Part of a small language model's weights: 6250 steps.
Each number is 500 + 25 x the weight over its row's rms, rounded and kept within 0 to 999. Layers, rows and columns count from 0. Numbers have three digits each. The size before them is the row's rms in percent of the matrix's.

# q: layer 13 attention query, 96x96, rms 0.142, rows 0-95, columns 0-95
# k: layer 13 attention key, 32x96, rms 0.129, rows 0-31, columns 0-95
# v: layer 13 attention value, 32x96, rms 0.202, rows 0-2, columns 0-95
# o: layer 13 attention output (transposed), 96x96, rms 0.251, rows 0-2,32-33,64-65, columns 0-95
q0 038:514508488490447518520524505489489497511512487523479493534503503503502532520527455498545523530488492453477482503466470527500454499478506486519524462506483540521490478501490531486465532472479488485512508464503561488492505556451531483535527505468472459490527447488479473472471472489485511509
q32 091:481443468495491512488498516463471550491498479536500518498466468502534489510522505469547470508485524458555510457517497477490533490469505504540544495448511498477525509516501502468514515510473458551488493486513471464481483460516480497480498510497535520522486499490449483529504511485534478485
q64 178:488443468538522550462461526470497522498533490500506505523476450515512510492529520507544526527487544511565487493485501502505511465501539478544508519481478521453497466528496510494523519520463484489483471488507487506531490527508498466513501521473519526544508491522441519491514509486515507527
k0 053:514543554466485509475511467509495493500524484476483539514458532494489486529492538463446511477476487519453487497521482455511538527514477498469519534512527505506502522516497443534469502483532543533481502527489552517521474508512514498542483474521540519474484476488522514478506487506491522507
q1 047:466527511484481513484507532518501485440489496491487512471510527492492498477471462456530516497485507482497430508456525515503488524514480475511478488530472455462477508499524484494480530469495515532517486452519475483538520561480503463542531467525493534488522509524498469518509480516462498519
q33 070:476490489514478511480482523466512513483488494531528507509459468507568453500488514490551513545491512490536502498497546491474481506499516484510538510456499474468507519495486468451476495487466512554502537520536469505438519527478466491501465490526490487500541478494529496522467517505523507483
q65 199:492482466533523535486468532466502510486541492515494485541490441524515494479532511507552516539483527524560486489459492506514524471512535489543503520490468498475496469530496514491502525529462460475495459465518467488515475522520523480519493520473514526534520487500462521496503522472496511534
k1 100:489489457546532514502475534442507534478515493515458493496474470495532483484535512522551529508502512512539522492492485517525457463472537492518472480495497485470498455537504547483518547546504482452465507451497474499500515514510495483529495530472484506507500505510464502503473515512510476527
q2 076:485507497511457527500497482490490530442531497478494465531459462462503510498492499522509491521457452475508455505446491512526485479515490484500456477518492522493472449505500479501524466505533494516481493483495524491503485526471502478507502563487486537498505503523509523476438466544505496546
q34 095:533458513506468495497493524475457454491560492507492491559472490504487507478483510466539524540475529512518511481504509498539514467512526523530491484491470484488458478471483486486471490505436493507493515518538515436458472514485474489531477527480523498520531522500503498489538520525495483516
q66 103:478457490533514520513483500480492505496513486490488489572533465497509452439521494514532510531475558488520487508499476488506498499489496490524516512487477508506481502532514490482543543487494498459507484467492477461509487525549534465534500516480497566538515489502466556491480511493508483514
k2 078:486482479501482474459527500494494488531463542507500531458521497505501498467542518480515486527547520516539452490509511514486497527510472527509526494504540436507487508490539552475521513486470494484502506488520502501477520484491476504540507428479492456559499500488490538535489514480520486472
q3 085:480488498514499487491511504489533477498478469489488490488502502503502470508501479450537500506449493490504473526460517513472420514520513477489539475520444483498502504494532463501489510480489535514525502455501494490487502571493472463575511485525494509500478511548486485488479461524523518528
q35 100:490504488486468541494465503477507531490533464500488500466455497537512517504470504448519471517517494458544551498512482474531527477456512470529501527517539496493481516563484507479472476540511485463473476499523495520526481545509492448495491507516471518511457511514515466499496510512531511489
q67 115:475475473542523501479478522514478543527510456506516473525494458469498515451504487521514522544491519510531557538483492502489481487480525486542499515498531531505511459489503527492534531499473493537479506522510486474501483557524485488509503516482479519557538467532521525469480513516488505543
k3 088:489475505493492514513481486483466497468504499532479500516510480519477441497528512489503525491473480512507502511488484513510475471526512482486493486455518526499530469538530511488566565542525483432485490485513515453506494545526524471514501563459500490524533503525502518523481508496487471475
q4 091:527476507452515498472470520521441488516563489530484516473480502477485501500513479496481484495511517497516466474530481538537541475461471509480535486485559531517479546483531504496522501502499520475516541512497505490522478438472524446486523537508474486488501471499498515516527508476483509496
q36 100:465488467474497493497505502541548529529457511470479526500501518509474532510497527521494498500516488455509500516512451528513519530512478460445544510488505516524513520527479524541507504503540503460548468470486522522487498535505474465490499497550455498518511472486512528528503449470519489488
q68 101:536485500492464503469458478531477483517498503477460560481476523538479490503500470478540467530520500443482491513524513473487508512535484474507494511466509484491475497502484450496498514479518588533476459505481502503485519478473491493467528460495469506493504461505504523456511514486492516474
k4 083:479483508538491467532508483501542492500495511514508469472570493478459548515501489490496461502519508524513499477495520478433463504507479490462527490497532542500517503490535504481461500488492429486504493479486513500479521470508517520470511487507530460501472460479494443514546514528499494483
q5 085:539487507510519513517466474546467555532509510491546489524488529484457524482494520492537521510499514471520483527464478500512523495505515483458493467524469530485485534476441473524497460502482512494478441513518538503487505504462490456472480529512464499516523515529479528514539501513501524518
q37 089:443488553522484542468461546501527479480533523532481511508478495488478512490527501478494476541515509498471508475528468539507537467504524528547491498499528513535512497477492500491489465470506508488505434498491555511539487468518513490489528449498469509495520476504515497459527483501489517497
q69 099:496476512506511466548514492560509500488469486505545485516556521508485513478494463476504471487530461470460518479532495479505485504492511512445510493495513499483525498481545506528523507514487562529501522544521469551500504491473533534510480480476465525478494450477517483528491485508518516469
k5 093:534451507500513512493518500529503494545498541518496515471498498489488469510477493484457466472492495467541518519515549482471472514513514494430517491508469519494531503498509482507520494490525492451530508512499519506497485448527462538507507448524479468534508463540492479515435504469514490497
q6 076:528475493537469463442485465470523534518555489489499478496513468545480492455483536487511504492509521516464488536529491489511553463500479518484528501459524513475506486518500491528498462457489511501493533533472522561521493483497492523493516521498513527476499489459466516485468483482513472500
q38 090:501502513494503487496565509492430499447493514474505525507487472480489520525498523527488524501507486464519504515483482463491446489474498513505484446526528481507492515501499509523503485500497454556472482532536519470530464500500541503527532509502521495506448512506507518536514438518481520537
q70 098:506509519471471482453513498524460499503510493489456501541480528486484496524442485505513473499510496520505511509502505533498442510514462519432497482479494484529500505464487482541523438499503510492493544502492524494459507484503526530504499467516476505479456476510566527475478471497506522461
k6 102:497496493515483527515497486548506542531455493508453445468498476527538492507466461481538510503529482442478490479499514498463488481489479546474530483533452495525504491501572520495509475524486507479518499503491486484485489489469466511487502541539519482516483542488480515524516526530504480498
q7 094:533487497496534494483501499508471499471534524511467514520471495466477537495475530474464553510493506514520496473477540511535489505507554522503490535476502556528490443523493500537511527550501488468450461483478505529505511510485503462523543535504495539506529508480514517502491494512548495515
q39 102:484521470489506512503507521458493459467500513517497474572506481503517470480493534552535485478499512501560481487499493486537515497503518477476519486518504475457452476516494480499502512489488539518442485500571458481491529513502477489510483516505520557491506496495511465505511464497509505451
q71 115:474500450540532478510504546498457472494540488503473500518511489485539516474522519501518538535488522496535493528478488499536506485474520480538473474455479506503508494542461512496527516513490469516490470484524483519491522507522474454508505486482558541497517540501465550493479499466514462520
k7 097:478460456547494486538507492494514506502497514507499473515482501513491468485503492483483522515461533486503517497420515506509519461505501489519439522471476454460483480478525511481497457496495506501475511496532500474524463531544552458469498490555462534536513481509506508477505500510507518514
q8 087:481511496497486523488511493462506479509501497510446467513492506478505466518515513515526488520459468478534515524516483550518462529480493481508522489526497495511476447484513526520483537519521455545478499501488486526495524497523493456498503506502452500435519471512521534535519508549493557453
q40 091:477492485531498497497543538503503493490476456491449474524478489488511489506473491515511523535530531474511559476494486553546456479501468511498499497442539500509529473436518512497468510527490443508502491535524491491505513515538504495517486481513535506486500531510473474501501488499518457530
q72 112:497500475517521478477448525506477480471517495482503473532498473524542510490528477500500551506478527490551518507501477519467468498506552473530491508515506464495497465526527530482534513510479483492449493505573495494499520488505485478505509522503483534541527518460441499504508545516489469475
k8 087:488494510513538495472461491503512533481513531526523517502493463530509511487529485495480508480507532477505490480461493485489499498494486489530508489597489491517450539482479502484512487522503516513506492507523489457504496490532507508484492494554532481512532528539464451468487468478543529436
q9 089:486514478470502486493512503490494510533542500478539471520491533539484530514464480499519514549525537517518476493519533549483517528485480535505512467529486462507540507483505470529472482524525487494520508494450518521479435523502541501489521493536485543524500495503499468549539469512474478510
q41 084:484525518478498535476548469501539504507474465506535484485524496502499507508480475488487495498531465499528482545514462472470460527515517498498491513530489489492506520485475530501470497535565518507523487509452512486522529491507490508462525483504433517447487477541507442514537520501471484519
q73 086:484527536481483474532514448520481510520481501481519508434476516495529528547512511500492503483483472470476523502519506527468519532491504466540479514490516518509507481513524501496499487529483498546524536532459549485515493496461490494519505493483521496494452539477515511498553477501461477434
k9 089:494558490512503507513538473464519526515477522488578498504523488510495468520527499515511470507536439473473488525517505486463523467519429481478537519495497496462489496495482458511475462496487524491465513488509512530523514451514478513483510495540492506500484507493536509477499511485481527546
q10 094:487501488490465464530522495496465504500494544510474549489487511486497472534485484493535510498453490489474457513461499510536543505492530481477593511487481482497535458504523481508449481503525499523524495501507489463500521463518473468542490506508525495518531544521502488511490473534501499527
q42 097:532494518508485509519536513468533479480523497518545463510466472557488463488527560545539543521465527492515525531486519480539506489506491520527466528500499488510511507511552505519488535501501451493493529497527498494516531527485483499474499515531532511450493519509511534474533515501527484530
q74 090:479497477523515484522509482497485521509491474492531474535472517489515497474533496437486516505489473494558471444500501517553524518459564491570478536506505479494502502527506517514495508516490521514468474482527495499513500503447457494474511539494495482544523506514462478494522509508516522530
k10 100:453508461548503509487518523522482535508533518524505524523478445486482481487463504474529493520492555501500517498510505485488454487502518549472496445487496484494520476533493503492541500495476495541471478513523474505495510506532507460493452512494507504546515476470495466533450540536518506498
q11 110:468510494524474520488489511476483503512511488475446491445496506551515493502448485516513485509486528471481467500514483524467525522485498512514496499554526493505492491489499468489511478488482529530540522538482495508531470513541478466521450503499480538538504439525454564492487512528486496500
q43 100:524505505507521489525501515477529500522501511518450551505507500467540483522503522521502492532481522478493531520449490527473512519461475478509464527495574515543487529504468511507490489505502444480458480474451514487517535504507487480479520493508483511488518565526514505508502528545499514465
q75 085:486510471497479504521497548472527509481504496534466499506510510543494517491523505513559503503464513502501542512481509453555569488471491509464500464515455494467501470504470508443506509497483497492535509488521543506499506534520496525486496506460469520515463482478449495493522472544521490488
k11 095:484483508476517515507516466473495478485488518495456533496509533459485494504467511491493486467513477461484451496476511499524508512444521499472508528478487455497541441542495494519472505495526541482535497512460504472470489456485473551542480501484536527516521526508494476495497495499468451479
q12 099:494509505489470506545533511480540482504460514495488497534480532517501483518468521525515541523525506526518452481434514533508460526522549472499432488517501490496500455497490509496507494532542454501471465498480501489536470525532486539512502500497462475487487492518509476504513504541514484530
q44 110:506482496496515515478463512500513524523490470515482515515494506493509493483502498459520509523457481509553507483494476503482510486472469509473544503459478484489466466530443500476471518507467493522521442472499524499471515494537446500514551551468550509539535532465510507508524505525531487501
q76 110:497471478544525518533471505454503543512517490509469465542494470480557461482509510510540497519475563465524501509486479490539484463517544465542497513532507501468523474535470534491513500522477446451468499489501505506532499514531495495476505512516508490513501474511480470483506481509503489493
k12 092:473495488508470490557507492510495478505469475512521478484492518487526515500526491490540502559503527505469485504479488511505475533537545499499510523483513503510498500507499512473502515495475488509485456455567513520502479476495471490588503438477512459498494547535510478489523511524503457518
q13 095:472521483468497479500512460503532478536475514480475482495527524553465466519448465490509525521499492539518447510489500499501481478527488509494473476504503491478524466510493492489505495491532461522510482565487506452481501490495515482438464485524538506471476471506499524490563516528501508470
q45 082:503544513508506492457518490551446533511484520475522486510493505499492483485457487479476497536503485457482491503505493543462509478502509534496528494493548513533458468513486500500505481481516494484516470537521527516526451505496503465506521521491482482582501481493516469503430524498469520492
q77 093:530498512464514478501502501489513480536444466486489510492459491455502523483496472426521485436490499528493484477539519502496511523469499496487505512516520506527521514493503490508486530503533523453499526548488465471491508464528479480523468509513541492491470458489507512499535450467500475460
k13 106:488513600473486500533491522541482474508485519446501514498472499502480503508462501502496515502496457471479469482504517508461485516486497495531535520487514511498500518489521495534484479539541488478541483463498540499528525477481509530475510471472501484502485455464488463516548500501467471477
q14 091:514469465517499523488509518471449492506541512490526498532495473519540529502517489471530467563487542514530503557521483473497476531502481522508519498487497512492486505485489452419507512497436508478467487501492482480513500499472512444528545502495528505504515511492504528512507491498500534518
q46 105:484464508515522486504506507452496515529496511512477514464494486420470513485481499479517496458523481449537468560517503502520518481502518427492520509491488521472483479513491482488524504493469481467482495490523527496500459517441458512526510541509490492504509483474478446516510521474487509506
q78 114:529491469496578497515474514473460513501494476515461482562529476491541480474489506518503507477501561463496516517486454469484474511468486523533456488479487513472458484507498506489491569521532506500526503517502493498541511518489527482519471512488483501504508513524492517511470520504486544479
k14 103:529504511520498512523442495494481521493523483526509503466547515493490482501476490538521524450497513469526472484462479492537528499516494458526517509517516514494522483455530486484472524497418524490495551519500506523482501526470508469503544488513525489496545536526467509499463489519494458514
q15 091:475505491530508502470460477523457527492541494518536538498485518470554529472522533501439477510490509466500538481510471479520517449494483451503497506459518470500500494503489515495455515487555530518445499504515508532519498469522512484469548504466489479530520488505500483502520487480502478487
q47 101:512529452497504515467486502481497519471493515478470483534458515489517542490519493479477484476515460491520466522512564539522474503557515510515550506515526511523505497496520504496496501505511528474457545477528473529495498523546453499522495528503511509503493457451519467500528510457509463506
q79 099:497498486552495541532462516506504498541537502481475502520481448521487496477433548535512526507435515520521499485502503530516534470515501487510540508495520517493515479541472492511519515495519453490539505498486501500519517509478536468520516469461492543556480494519511480518511481477525503504
k15 096:501471521486470480510551496496501512524498479506541532508492535530507514524494453485475464465536543496463494508465473514529504487516434545464518476518460514522505464508475514503494480474528528480472510501494490474475566443494484518495519514512511514497514470493488503496557513513497509472
q16 094:505530500508496484522495522498506509503477486518482476458514463477462499512528537547467545483533457544481520540507500502511473543492531452504487514471503537534494493538455497488474525504500450524487477476495512461524520540449504514476501482501472506529499519526488456513461531505525505490
q48 095:510511476538519498520515510492509488481519493509503533499486499450518554456478479488518478491509527497503472475515531500518464478489488536457488510519544503519549474526492467464477500502511426469503466480498473524488531469457507488495502530459496548555477522473487467525500480498489481493
q80 100:499489504521515525542528514499528553524515478477496480508498488577520465505536502500515536532485515521527499508507500522534464453518488488508474482420503487499491502519473533518506454512484475482538487507493505527540502494527503490462455481477454499510483479487518548482469496486508511520
k16 110:492460469506481492484474515489490496493499481570503522483497482497496498489539535479495536518483491519477474507477474487500506464521543495545475566534528457476507480540475522477520531468490476503479490501518514457497474549502464475526492520504506483521507476547478498516549492468496494546
q17 086:483540492491514552471497480496517529517473477498526502492494502496491514436540492527464545480484491528505495474491477486515484514501511465473481491511469524542475505499441500526525519548514532483492481514526492473480533525489539482502428477508533526520497500478480529468507554495521514519
q49 094:483511477516524489438486511469471555504516508476493491547502462532523501542490537528495530508536499490484520490481519488526446500449529511529502490502508507483523541540436485473482495496509515538492468473494500484543515488497487458503465505442481532517500525498505457499498508510495503509
q81 115:506436462546507529521502502454470490495491476496533504517490479458509475492469537515502517523498500479563530515483499523531495509530487522500503513510529503478500445511494508454528569532512502524529508504511482495534516498499514479513531497471475507550517502512433504517492506471483470486
k17 086:536466524532494517534544512484469526536508464496485481528473516491513521485515524518461526538498495466503518559455457488453514494496502506527518503506503482494448468494499469477469479524504491486501509529482541523526504495462494527508447529487533508510526507536491486453536526494523525501
q18 092:480461503526551547488500508470496490476508490514506473506501499496534532486446495473516502518506555485515476560475483539513523498475500502535479513533542478480491467526499507496523568491491466509477557491521474528510498552517513471523532474487473484484523494517482513518481488526528483516
q50 111:480489503514469488503504504491504504460511480544501507535485528504513507489528516485487485546478530523517486496489472530492538462490526478564497514441555505471499498473477515473505522482504486497477473510579495489466497530534492471503512539516514494528558517488515472482485527504541494540
q82 131:478463480540527514481457567442516540483538479541473489497499456518528507472549530494540523507507535494552471499467495510500511487490534499522492514487498479491504492521532536499499531494481457512472492481510481477518506515520500453519478530456510502526516507513494493486478531521496475526
k18 106:513486499514501519432479520520491479473508500557420494511497476495537452455480496493498509479504511531533512526499529475532509522466525470485508545519524511491528470526470544490499510470459478505501492502497464532516454508523495496517521531508505495484513543495499510518528490484545514531
q19 109:478465513484456512505476502463521506509474498505492500492491512477478498550508488517505481523495519472474438503521512557525475532509523517469508483496473518466489509470516438515475512501470501456525544506528508478548448466491520483534497484489465506455521486532453481536506489499490517492
q51 089:507482486516510492559484546510442491482478484515525516525467493441507551482518514514502514480492477528524515505512488526491529523496464532499511539497558499483508507483496505506459533509477519509466480476546487490476505525486487502482505548550549472561544489495501506484503475492511503506
q83 090:502548501548504500492484494505515505472519500531511514498503468526535504481566493502503531496507481483507480527539488522496480527495481521493449544521514507506552485511525516557528472497482474458460448506476486520542524448516513493510466468522485528524498477516528526477481494465519520483
k19 168:510517524457494472518512481483529503499481534443529488510517504510497526542470480511477451494530469456463485484529486505477533499489460512469531482517458520532505523471507466530495468508539515472541476479474527511495507453481475496482498488500502488463439504470482514513526508515462520475
q20 089:512530508508480491499486471526497540439482504467481453487468478510469515493493475474550475448481470502501541559489485506492525501526505514502523518519470479488478504544507486480492503492486539477506487481507479506516519505538472484493501443525502513532531548504504497450481469493473499557
q52 106:457453497524464452481514496510512475498496524534465479484528527479477499528467473458516476527510494486485466496488506465457496484493472523491506485507506447478516499498493485485518490500512503533476526528498494557485461522535495498506525484534480507509432496518512437512496527500490476560
q84 091:492493514497527475520474496515517513488554461497539519515459484476565443465478535503555500528492460527508495510506529458489472450504502549529496523530518499502501539495496500504463485501516463511491496483524476506516480511524459502514461501499438492505509530489527482472493467508497486506
k20 114:496526530492468461488502498517496499510450512466559491479508521531504533564494495536462481473485435473506500487528533499496507532532517519490528485502470488500491508457526478497517459495494494542545471534460506523522517473478476506492497529501515491469490480453519500511504509468461502465
q21 087:509496521502461506489473503479533485515495570482516497501491452510544500525479518479467496502486530437474489483520503475506530494463473506514543508505481538498543518516519477500524447512489538451501480524487515481489520483516499501455476495545489518500541535496542534524520516501483491457
q53 096:505483474439524512463505499533512512520485513526530499513544506460482546486489513499454482507466489498500500483528529479496513511504495488478491476500424498525492521535458519506487509531508480519512472494541488507520479496476473497513472494517475475498452512438503509482494453498489574477
q85 109:520495491486488519478508485526500478544492486477529570487480506483496506547489493503505499546506454516509464524543509515486503525477460498438519515457468535508509505478482503478493465467531471545525496497455527460490509524515490526483537461489495482524494484513491513542523466511483457505
k21 097:443508523504506460508494489467505514496500495491481479518489516564506472486492509569514481517479500508506511485467487493519507464484550492502446512488494486524510435518524531507492481511472489503463507464507447492527517484516495497479450524508494493479498537531479516473509508532574499481
q22 103:502515546534542476506541538504475486535559482506499457473533494510486530493507532503485506495522513532505530504534513516491493485494461483493513530512499507504486503453483509475503513530495466500480486499496469523534506502499521518503524469552482531425524517501495531554479479518563516504
q54 092:503504519481464480482484463464504517471490511477521551513520488485504487521480494509461477502490489544502497506500525530476518560480471516530489464561483474525500528450527480521486435496511487493492537528499504491506524454456506507534526513514498505468495481492462540515490471529510550506
q86 111:519492531497466521492529516525521488523492503506494483465498513521467486508517528467473462484526463501487524489568510503504524533487517475509519514527484505501506535446462454499477523525501531522497502485483487498544515485503526494458495486483449470449474450506582495518499479489504496511
k22 099:521490496530506498483471507503458518453513500514474537518512520511495496491471474497522523552502518480479460519461486502553507535486511526507456479527569504468507514547450499466494515498501498459504470494476504528488468497519481443520472542495560529499516515523486497499510491506506526507
q23 092:482509518487496535466506499499516481467465518515481457501487495482465537464486500545462494489524506473516508493493496524512496446506508469444515495480487492523479516447507517553517468466553498498513525518472495498482463463513521505468530498518506478479523485488472459436537477514505536497
q55 097:460520504477511476527478497516472484484501552489501548445514495500492504525578511484458501465476464529471486524525525527493475495492477495494517521521502536556501526533471503518503466514491476545512469498497519482493486504529513483477458502482529483506474563513500474520509517493477473480
q87 099:494501503496504473524470473529569525493485514506554520547489521491482496466525486494491560486522484468475478454520497481478475515468476534501468503480507509490520528509527463501510505463501477477494505500478515489456520468510462494544455521487517493496476495497493519471496482539441476454
k23 113:495475470513492514477503519490467498468545495532492468471513444476489479480534486525500529511494497516542521562478474510529493478507494471470510516466480498517480469502498544487554516489479477479522492481555489489521464533527524503514545548514510489550535549488491507486493520492510502516
q24 084:466512511497499517476494517532512490495479564508493493512519504535492501520485490515507508495517499477553559530511482466505493483532477506521512500492537499541489468504572543516524470509466480486504545526492491494460510554524461486511488489509463487481532515512525457561490505486469511483
q56 112:476462487517523553493482526515490508514545486488493480489499508528499518433523469524506480465497516499457541489474530497474466487515502513429511501492534425495445512505454480484512480486486534513469511516523497490509523485494519503506476544468455507495495494484514501512524530503506475488
q88 099:512497477537511542516458531496530514503515517498496524534461489491494478481510473579528548492481493491532519466488479501532533498483520531507492503452502526492494537501535503471533530528480477471473496483522512521447475494501530482490532491506527503533471518483472510543532522483501477546
k24 105:511505523497503463502554509553494462483490472480538519484527496509504528557461494488471475508485501536440452509493553491463535488459499503494463499483483506534506529487515526500511469485504480491521497500462512533495556523471519557496501501540495496521483491484524509505490488526526513473
q25 097:502543448479497485490502491521526516472518505485503526501465458492511496498508486524513486520478474536516487517490517510467457483491528511488536546509485503560539479475511501483557510465519495489491541478486545450484501513524553480506530503555493509483486495458509484469515481478446515497
q57 103:509501531499524501524509504517478507508514504512499486485460508466517506498467537485467567467454525509493474518509512518509450507514541472508526480518495504519497464454461530475521456509499488472477448537476495506485540535495517522485511516459529506473530492481524501508565467491516538500
q89 092:537517457520510517484475511496510512497499514505504494445530562470491474508540473560479475507528475467455511526502491499485521494491511477506520534463519489472460498479503506503466543484488537492487486499562501532552472521507480511468491514520451501499497465480511489530479468477468500508
k25 097:527521528485474483537484496488529487490492484511524473523509443535498493517477518522489508546482513456480541531538474522445509508502501492477469488521488525476502513492524533465516515517525511487525506483445508474499513461486539527500549512492501475491487501538498566490457544496505492539
q26 109:446462544508493522485485522459479468476474545516503510505488470506469453498462499453478509475499488508522508525481485479509482497517483475509515487471481434503467482482520500460465541510508498563502518483480467531499503504539483500465533497496494482526478525466499485475506504560506496488
q58 108:521532480487495527492461513472474525488527456521487505520478463474539517486516512501508510478536513539478503529481492500495478490504525532520453487522512485482536518512450506549528490509487515576497528519465527521454466474543508491522485521522515524479536464469537531477502509512497504488
q90 105:486460485492508528495511519514496525547506462508499514501467455508526460476527482503503516523508534507496555505495465465491537480508520530519440513521526517484510467485473495507535516496472475520486493512527460459578461503506532485504516496474549532523498490507488510522479529530482529490
k26 101:526536507466531500551478509520508480535486487502507508477484509478464502528493499518498473491501478477507489514510516508489523500534492513456512480547547489532499484524483485484503492484541447527501518505451472526526479471469490559450478529519507485535478507441524507507539454500540503490
q27 101:542547536494490496482471505478499459503496484488484512489504489526495527503482469524509494507476528475492480506466524541527513563496483525475524469531457519483487513504503451486476498465484516490446543555500472537486505472529519524490510530518486562474456498495527494528516501510488532510
q59 095:539486512510519493441483515517531467477527504488524498491510505520509501471509536481480506496511464527487496508479493510523470522514489509470488520480582543527453536494494487508479488492517479485539509522502482486495500502536514543544481503543457482527538477444504494533507472532540472494
q91 101:495518489493527465527503480507474455514498518500481511504484485521455536509486491513494494550559477497541466467511538519535468511504474536513476516516531466494488521519483496502476549503502555541532461513529464490452478483526470523470497516510517503474477547474510468490490504495485530476
k27 101:498518489461510489500503519491544539510505526475505539462490505503528488514469462518531521438446550467518493537518496531494486512507472521503469528491508491507506481490494501469540492499521498452489479474484475493496503534487517479564454503500512513526518505565495493520503499560499470510
q28 095:503530490492526487478523508506466534529481464498475513465489512492500491496511511511512487462499501496507475487481467520468500530543546491494491580510512511531510448565444542488472467484476479485499504527505481524521517490529507534521511550469508477518502544485511539508479506538504511491
q60 100:508481517516538474483465520515507505513461447491467525481534494508546508499492449514520510477505488463483500505485480497489495479507501470488490466520504495467464554488538478498531506526509520572523543486467503533478524506517477487505469508498477484522530492570487472511535515485510550495
q92 096:510487487525478500506482473448521481502512505508506517511450482477497482470552521445511542513464495525483497479490506525504545508489502506480486489541471487495529474504490500489516474516472493523494455496512489514454490515463487496548478531445492473528457515466458534534481549470489533503
k28 096:463510523458511500493505487483488494541518502484487524470512526556493529514518506506489469539513464475497481489495540491539505527497502518507510464474489518491535571542464471513513457465518471487544499547544540466514499501525513547470504482501505515476539467497513519486494471504476510491
q29 097:510504468513518479513527507530543470488502521497507533531525473504490506488522451542490530500465533505488462474495495455495462484515537458519471471573456533515531468508506505522497507527485518518489510475517484481493535502458539540497549513505518511541452506496504500486507490477509479511
q61 105:490512499484494488509504518492442502493524444510487508501519521553521482529492481487527512527473500472525503535509519518486494480513496497516481507513537480511451448535485511507493483515474543476489541505454524487467509535457462509504449454545522471467516480472522502521554525509491494482
q93 103:475469482532474521503506520500519485442509502501457513518471496497493496481493514495530527517489525517542521496468495532516520470511508469510477499489468555495502479518468526500474490512468476469527463463484444548471504497515495476496490500466470524581517447525499520498465517474487501511
k29 100:514516526487479493498512477530544495531474523470504524517505511510474529508454485492533452528506511476491506499519506489485520501504508552479495501468505513479471532491574449540493462454533515516506527507504524498449497467473467511481520482512536506475481478492555505476514502488529497552
q30 096:506540507447518507530503470509539460493489488501493539460505492529472501561505520475496514488476522467499499498491515504495495495550493517493486516474533492514514484506476507449542519492567517461523454486466483485448523487518455458508515549464507521485493479499486531514514485491478490501
q62 105:497497504487464485480520493513511513512523446495498504473495534493474525535499476533488461465527517476452477509516483541480506492470482478436449481490504508492526535494504494482545465491467494501496462462483516502510505499489485509532465462525558514532467486459510483476529542512491519537
q94 096:525522520490477490542476499541467469516463546470516530495543494526514527530465475504500487493505463488441534503518475490473462509500456518491520488490498523525510502490541489489479487513520491515532519514458475505470531482553505496467480494527507477504446477456471488480517526504545520482
k30 102:496441493519522485537491530477521467471483460516476515520459478465532503466512496495522521522523510521563522480463509493533518469524555515524500481503482457492512468501488515479526542531488432485493499517511528491523523527502514506525508526488507454486527510533507506512505500496516448489
q31 102:470504472507518536521469548497509478483494485506520462517561506525502517500524506501493465487511494506463555537508479477491459432487504493519494472423524486497530497490514487483516478528495493520511516497479519537485504470477477498498520452517445463500504506489506529525491541536496479474
q63 100:529517470500492471443513492563434510502478470473527515544492512466478509500494524495521451487501459482515499531499483534541469544493496465497534538489488525482510522468509488524506495508500483475483529531495497531549523513510511487505517462523513495483527466518520504501515473501437497498
q95 110:518512499507530487544495459516510490523517542488493462435513520503495519488464491502488474487492487495502487499526521488486500450490499522498489496530521501492551535489467504535467475503529548509502519502500489497521532492535473572514461549496506482492463477482473450506444492490511494542
k31 098:546513518513522522509457524502490473488465488511478481531491464528518466462505503449505462498495525503458497472452504483479485502484524452474497482516507513483497454479524484476557491441466541505516509521539511475490477503495470519531512495499485524495512520467470511501526453486516467468
v0 097:474519512507478492523507539485452504508530511500493546494550500447486515495522459490542495480520513516517467553482535463504463517554535506541486479454525516509500487468548507499466498478498527519501462516505509530515482507491509503507464483505494503497473472505507476472463466526510556514
o0 100:500518481482493521528488505546519497533501484486553533446469458507509499504479492486531463491511484514504488534453489519490462488453485483486515532451482507543495505550483491494524511477496476482476501481548499488453526513482497527474533483503487455563517540509490493476499524512476525516
o32 080:505477508545526491532528486492499550530526468465504491528509541480447484546516460497481483477499510461474536496490482494523527500545511530481492507518487495491497523489496526483480514502517480519490524544464491536496544487517504484485489470487510501462542503547519445536532501483552491524
o64 114:497554498441490523513495508504509497549471473505469497511464519461504535511504513459476523511470527554546488491498551530483513526546531480471486528468502523477511479477497507473474483498491508489518495463502501523507532543528542473499477499499492517519465476524501496486476527503440518520
v1 099:527489493517543533500474518526491475472513500502473529502502541522545455497538510466486552509502500525541534467541487556520494489514487498497517500552514523454459513493469486503489511469547486539475505484502502499469538485487483535470510514493475471490494532474507490542512488466520509466
o1 082:549545494470461533549558531495529497499536485512497521495506466468495558518498474485519511466470477514491465490485508490520515499454468512530510463551500493498473534528526506480491506445495486507490533534490511521442514490512480494467511485514512481481534505480482494500458505489499481511
o33 076:461474503508519503476531487453505492542524500511477496501480487518522503480503482469503523529512507476491531521518501501536508542538519506515474502475544505521524522450478497500462504531514477518481525490499475473501458497501514547542507476456461521532473511487530513477521545534575514469
o65 135:477475463515509455508489530501489504451548530522458500493519565526498531490530522506488497509453472549488492511467506462497506455492505512527490505519502461484467535495502521493536504457546488509493483501524521458526487481493477527563481482495485527524496491478485511538501476511489507472
v2 110:511501523505498508533492537470521518546485516486490449435510506495520536490533519510494531514490530510507478480500513555519511461498483514512497450477523481518533500534508540479493487486500487518510489477526467550528506504462467529480540515512461508520545518486492476507478533491450535468
o2 080:469522470521534506539496513475503512495503523540475527491454482516474488544511489518475505514499509507482482552533509515484435495490525514486527540487507523467480466519472544488521465583513516472491478506472491461518546521525515507523520499471489513509511537485491504508509545526487491507